Weights of a small GPT-style language model, trained from scratch on English Wikipedia: rotary positions, capped logits.
Each number is 500 + 50 x the weight over the matrix's rms, rounded and kept within 0 to 999. Layers, rows and columns count from 0. Numbers have three digits each.

# gate: layer 4 MLP gate, 1344x512, rms 0.136, rows 255-285, columns 256-319
# up: layer 4 MLP up, 1344x512, rms 0.144, rows 255-285, columns 256-319
# down: layer 4 MLP down (transposed), 1344x512, rms 0.0586, rows 255-285, columns 256-319
gate255:556508462645419612571463549596514491532518483479503503507499538517520456496572488564429513512462437574478451435428458489437434558422533451517569513499412465509524552505575519436536554528523567
up255:487474500510505529509467552501480521544555474489565532559464420633413423579392400484504442535659470530483530516474532479476528500496454516477536568496524531429430502533474476475488516504516465
down255:589543427469497504593605499560539513545448496569490545575556541426586547438501552451506428407502489596529566470527499477603499466464524470520503531379531592497560431565590465530482484489528522
gate256:443526479545522497500504548647448509605431467450523465437480548468507494417591521488582527571433479531526538477470510638441430478448491515592491440556556514466516612503472505473467515534546504
up256:540462506457441478513568465455484550515522575482509473482494522460501497561532440489408507596520509505426466462529503484517499516517515497476495490523547493478495522427378487521365528567552535
down256:492510526465574506549545550480597529448569492540541450577474495461479550520454457502584514482542513522476490528482484448548532572491425536432454529459477493414475565524618544568638547417463454
gate257:471471545410566455470597479539492506342471504447500521510544500582450452450398486537454546483424463522477543611492440544497592552529470499558533466412422543491499440521434438501442437599476446
up257:436448564694509527458576506595492367592475448482475576580447491499564495514477523477508517528479544447535421427525572561522587509466559486534477494528523530510553538393474579537484470495513557
down257:484394434468529445414545544379576515460435548512508561462539486430520545485447521491475556443547610463457498516484457484505530509515467542534584548435540533440409514516496485438581443488531415
gate258:471443476529452443463453419481555425524508453470600509450550510562510520501466449555370550534494448535415502542505490504539535540516591461532563469515490457430507450494446579484537459577474619
up258:484492529564503425501490571451487530518560508508472526494481530529539537622541543472574519630643560501549528441479403505543543474513498422518521562540565399496452553492434530592505463577516404
down258:516523461461564521536574536461516518510422601521441499500489459544507576482500492503564506499454474490477477569454451501567539448546605483532613504505493501493484469442474508475497460501490488
gate259:499449419499507563445482482478529435512566498459441413556522488488445393422597501492539463571552580477536390394547550471536608505415544539452570619462501533469408551497453471551483538463507532
up259:462416436521524434511616470501486449532476530510517501541448502433501450430503462575567537569425567575587489451544465463576484526469515441429594537408505440538461612454521552506562470607432496
down259:481577587446482501580465544426439527494505428472506476437497481629593495517513514500501466460491498494513420496495575431546563486512602569425520518456524545455527410550513507509490592411472549
gate260:567398540537586524517568397602563474544520448528496493397530465563432530354554596387521444504563555415460409457439613557533621557436438506514486585442610533502470480521435454488516563439606548
up260:471561543565447520524461581412434507493564587399477518446634427520441531541562475493530567616453504461540468436467491447481458482441447419456651499499488533428443437555585516483475489486413445
down260:475454542499525428453432555560426525546547509544480461515433510579512563483523468547523430527533404464465472424445468548539491566517491490552482552472539532467555453577485506522472513459451369
gate261:574598474458505524524495480581527527514476508502513523498515482455397588549580437487474469499531498443473381610407540492576611534530510445528511569567466528525471474567521561459594428512494499
up261:463502496528380508440527432439502461587477510516463422513456543515488566529509518437564474555372563489547428569548453391391506464439540527519546468540516537459475437488551444436503540495548482
down261:492459529530584513539563526598356546480529403462459430412496421488466478499531551432497494462509462462468490574444600544548461518561435568526502532458470488542491495540441534489424452567468542
gate262:455451473582557452519493447571481501576564547585477473422465470560439532538488531560530463577477471394479411475504459466570528433442426494435506465525510450499557595565508448509479556511490482
up262:512522457492569523495399506458571554547378453455474508412444425472513586450532449557518535416542517544455546540504464461488490541515481432557496483539523498526535441383493534488466469466418465
down262:490428534427503517516538530594481461537579479518574492509449547499514498498501515431459473522507492458514479459511548455536521344437529523541464507398538584444568572568528519569441497477639552
gate263:521470598557498427444465489578542541516531498446574550573496590478459488535437580461500425564395460403548560427467521486468486589358660536473507532469488522599520498503481549581598545555528492
up263:507472505504536460518461450427555540486614532493529516464552517505512551457478579548488548458571545471564428394484442490575552466454595556523498498418508496481481554423427550506468450634462504
down263:446495426578536435524560555515485482483520452484484497531487531430543547435491420547512561616454505554452465454514556426491519546525433545491491575638429409503564520529445496413540472492433547
gate264:487560650456575523541571519467531538520501478458529475470468490537452451533534434514421539544465425516514478479514410417517550394525440566460542492542571574533489513544449480560482524458503448
up264:341520490491590526468448392471523499481463562453535479606651543474523474458542454542444456515530502486500417469497588450538527421483508470505520581556490506520502553475497520478512546525519489
down264:504500564469494460534474618494553476557545484474584495466516493456531456561500487548401545483484414434446474517507487396474525452526542420482466412483545534501411499461455476482429452557485500
gate265:551526471459556474509539511474503424494480506530540505547491502557542443533432463448569517479537549544601511554536543534482503535468545532485486481453511472457473492469554514512503575537478492
up265:564547481484466439575424454474506491555478478523450479521596481502427566520555488492540421554443410618440502501550467430498517507493530463506407451503454423487467455426533510518506480493467498
down265:503416455553547484517529609602441525577466474493554565495468458494657509546451408459506479534543525478524518483442570476488504481554491516534437547500486476477557442514452565497494581421519501
gate266:505467611477509528476538488443537460558486540436501489493507561592418482548506480429525464505586516495425493513502559465505512485430551494507538578468579451542550476509532485434512452516521504
up266:482462485551566596504534433532524563478564495512502557546390480478526499526481479470525412478555562504534442582511564489460523524592464517407529518573390482463486420550593529533478569482531462
down266:497516460470440481474521448492483506397464488459489514512493555451497469510475524479495544428503353476475535502497450458462534480477584491531556450530511507568516496494468520440522495490571471
gate267:415583511474586466532529528536541401462505498514473440497551552506561519506465620446560478542444527468546536488515553466547601593520487511459531447476509515401554522512553484449513501416419622
up267:373511482556449439539555497450564460602454481459421517414570587435522521571426566483481456570507503523476528441489506491475573524563467464455470511512519524483524464496644495480486482427448585
down267:590422525482385544443460460538510585488525499478571468506394450554516504458473386487503502445486471519530428586481541551497433477500559579537513473478494536475518467434428497539529579534578328
gate268:468418489394540497498536574495579489520540617424473535559440570397492480474479456508611527528530455504482601446532545399419504515488460472499491482504496487465573491489525553438533450482557556
up268:508399505561536459515559602469548467473452512542413493513523489500515481503506584533397559531629586601511510500455462575443550581572645460570407532424487518517481497463578535550472481454459462
down268:480610560431441434513465545446507509493513527429532553488489491465540560517468482466515526503513489564523484522472605472435403494495515592491489490635551479550524593496421565576463448538504587
gate269:511490523471437542515558493515437504494542480507550511557567464513568498480410527498495516528459526580442536543447456462436438551550495543513530477485534505462586494481484547533509492542554487
up269:556472522425487608506548473431433554530523396534482466468438518501523539525505518593516433485476592461492469435445401508515515523504497374576538475403512556457479594512536551385495459498613538
down269:518437564512499554573553461488548380524452571509541532540591453564496421493482539496466583515568499376433524469458399548449550438563517547501583414543536468460511479429442547480443551533510522
gate270:518520492504521463566481439517452411466495571473502484536501543471457486503527546519451506551438428581616491623470620417563525433493529547466530422553521477508497532478493441499430490492584440
up270:543460366509576529488535468457559546397513542372542505571534568460437588507540451500536520470515509509495456489488528492611564466590536453407496536432542507468513515547521570512471443444487513
down270:466455462466421531598541466613477444508464441580476451491568471520551515504521544614436524540487520385551426469464476454441486503435478551578549433540440500414426532492499553447588462461533419
gate271:452534558510501506485507544517475577433505510543589497577520484540396419563496546578482478510511486456536456581566498446561568489443505491547634521516522461537483510505513490484526501571554463
up271:540469552492451485567449452521531449484516582515507429474555510528552475459487489431552585395509450553503402507473579390523531505410503529468459573455452484501456533447552499467499542467513494
down271:493513475545525508529538554570565557524546428396500549450400491578482511543526527585491470487387497513491494458548430533561463506548470515472469425468520505542560516651585449421462537485507513
gate272:529521506501548479575529465495315486611431532591482505572481438387464486460386561523456401525534539518497518394553537501512524442459611514531482481506442473556415509591419464473460526507538529
up272:492477477439445539476483562569605515507451529453559536490517477517598552535529478619525485474491449411566532553461474514465481515525405464480550565618542388475507486481549549563526508507544592
down272:504461603477486508517425436422428511547470459576501531521411471520407457452512518514526524515466459626445575465495532570438521496573499616508526421568471561527521543491514428484497577499551485
gate273:508472513565495416439540535479460507480445485571502499492480485470463460440419448586484583452490511465500542503558506444514553531467446580449495494554577490529476519594480518499562495479451432
up273:480465553416496604552516507550625460445465546522504498530594462503480515501506439489532380494521473488555534468447428458492536553462495601521493395418445575531566428446432505563515486530486465
down273:500546503524513531481647447517461567489387513501491434477407468492513558536526469514478548544583445611540367455511564555472404504521528381444503483466500457465533567468517494500466559516408505
gate274:597470504343503592533517462508479554452461467461507471493470438362505442492488532462503533572525478525551537406526521546513419430429372495540553380590495601448532489500441521430503416534445536
up274:520457481527508522498509511545398539524511510573490573541477604519482431476509452471492483441415522578469503569476493455533540489446443446545407499551482470395471559440529564461547515518540402
down274:432418539557462577495506605437583514522519454482519526518497373409491529562530562437455472494507565487491508519515565563422443444410470472492545434582505558490500470507483569554501458521486536
gate275:561491512542563485487563525504430481467574405451468489481576487554527487513513506558478476435565543512441510521437456485459526365496538497550462469414576498481501533459445485502384465476497478
up275:473531448491523465553531584457575402505461552457393507466637455505554510463501462453482517602373462508456446401479534481465391551519548470651503568492581556492479555507547521575476481515458470
down275:573451537499443481495464526462492482446473426452521579510534531461452522524437536509509521471536474491450456539533451455467502571496500564432440360539466463482549413474451536510560522444509473
gate276:539552482465472550495453442445480441459501525443558491497480598524496426510470527510464366556470492434525535527391534520536503456535554504450575430541417499548484530479584523546475517492419455
up276:508450509547524494431520433495412471498485499482493482476472504502543495421475502502601429582550502449487519485563562525507521495563495467404416499424461466577453512477492483543515440552505567
down276:466418542532453480571521552486518536529489464535456545513497444466462480560450517472514531474485542407472470498505478550425520446401533487531505474630443455437483423542419489510483516443465472
gate277:456456473474462517520530493488386532543465533589437492369500512554502590544465563520479579500415468499514460490541434406452549450450487415425446494561420537517485567528544509464435502513589487
up277:548581435540436472513489590498451542496376475460493469561492436412479416489560526479464451544572400524558483497420455521538505562462530500424509457529500464374566499479529580580483474537488542
down277:496384489483540480469397457590553428485517536493599463513493515541562472491531540446594573516515423510524532493471484467477396481571473537529411505527434526623496376451485463456566378510599474
gate278:566537533511528555504474523455377512517531544452488439389514480422580591411515493486564537451463452443499414502500534477554471555501463484537565501492484534621493521524450539460502556501620517
up278:458540493481580531477538460497569591566493507515552482453516459465521394378477480540509532497510544475508480363580512523592502544506594507595498500501487514479418593497413542415490468555509454
down278:415507523508556424534552453590529497372461465455524528486476481483443479503485482521466519524474513556516446581476545565546477389498540539413475452393569511462509414450555523475514494455506468
gate279:471438561619535513486631475473533517506588514487525554597431441589508476487516528475469509505519578442456494541456402488465570500513518533461480471562496459497538470505503504454570529495470433
up279:581485519410435510534519514447474523474494443547509491571486463520487504444468582516549509507395524555473492431425503421426596572487518518452572453527444517482531480522510464553402550512530423
down279:362512488516514515508436497450607450536464503443513476490545617525574430465569512475563566500448461404572540545481524452528431450437529488519559601432497459566485468548521468423559455519507550
gate280:487451557466432505449580433548497490528512468539482461503530528495496496443525436496409467534475538580562476542564422424516476423462513450426429486477556471536540542364488478426519476500560494
up280:462479632408567440535467496517503685507440421488512452491538490519481511565496530450512475432449445462499533498502562579482492439561435477589574603447472480513446540724602518524467561541468504
down280:505397621437536460438532595454452475494460514572530545502509591529546449548508519429467491466423505535533492556539546474523499453417501520526451454546529540536578506489500554530571393416515413
gate281:541443515555581562478400517528504501353528545455516617506532548569471489452527416495459500493539528507457598504485524531477466563549486518531511423578479546523489517544526611554424519503566508
up281:561525543500556567595644392482485517557444458593409458527488565504568479592434488451483466429485580473396488425517475516513500513465531522442514423478499580465525677575455545510407496489478588
down281:543408514438484448515471527551413494571495453550520553574474470480454474462481450439510449457431571538588488408512575445545490548493607548516455525496481484470577558471543521430590446452485486
gate282:434477538550541533446480455531451421570501542396499479452502486542453500543509387533475523489514448395414573499511569381382555480625484512429424404484511540447534497482532481567495487547402468
up282:466525512550514538508529503474651520489478436554525462480441580463566525450414702453465610457461496502493503538557454563392518540465596416567525492518545548531513502512523481489432543470429570
down282:462478413575461425515501473451444549471528574528469552520603486496398486486500406485481399527461549547520482459453539513550490453441483548476546505486538512553433434543479465449575513507504492
gate283:483583502482588465557404477563571592497550505567577525483508500483516410509513478533588492500486542522422426491480503482435556524399454511531443546493485459474435475475551507546458486523567552
up283:537451507453477436507506527507565537438529538532512436497499500425446481491478532508555504541537490557567488523471478580539441544590547420475484500567475496448490453492528468469481480443538516
down283:514541518570542536480515463417475541502520460492534494511466520528445522539417520526501435423486430494465465466539493436481488497430488561515488587466479558454511462415561556487546575583548531
gate284:506506615529565637521449508481478599576484512453496468491541474478495448505509467508471475520577441498439534556570612589509466444580434420520447510517427509382562508437462448468573438554547483
up284:441485526456463368424574525414468527602448544436507528456506446551614526441494538511486545431447508495501513421530427416552568495434514517429476449554531514566431516507493497594565488499580490
down284:400485529558529497521525582523509516447494531469407542495403474452523487496571463483456424523486565468522510507512434487536511534540465652546569479503489579534482506486519573466385508539478523
gate285:525534564432488679490569554385478476531475519494516476465541562509497478489540472516551486572432460577532469515507535457524552585515521569559587531470412452501510419542424416557461445468453506
up285:535483523452533562456514569544506410508576451471441529529466602558443540501566513466520521494567501511474524497460563538565523484652442542465454505454469530438433478407469414518506499498516535
down285:520482442454522632495510523545490487517453523528567521454522486574436503534496515519438557534518462580520529495579576350409464548497477539563463519461488452469503425486442441473521489476591520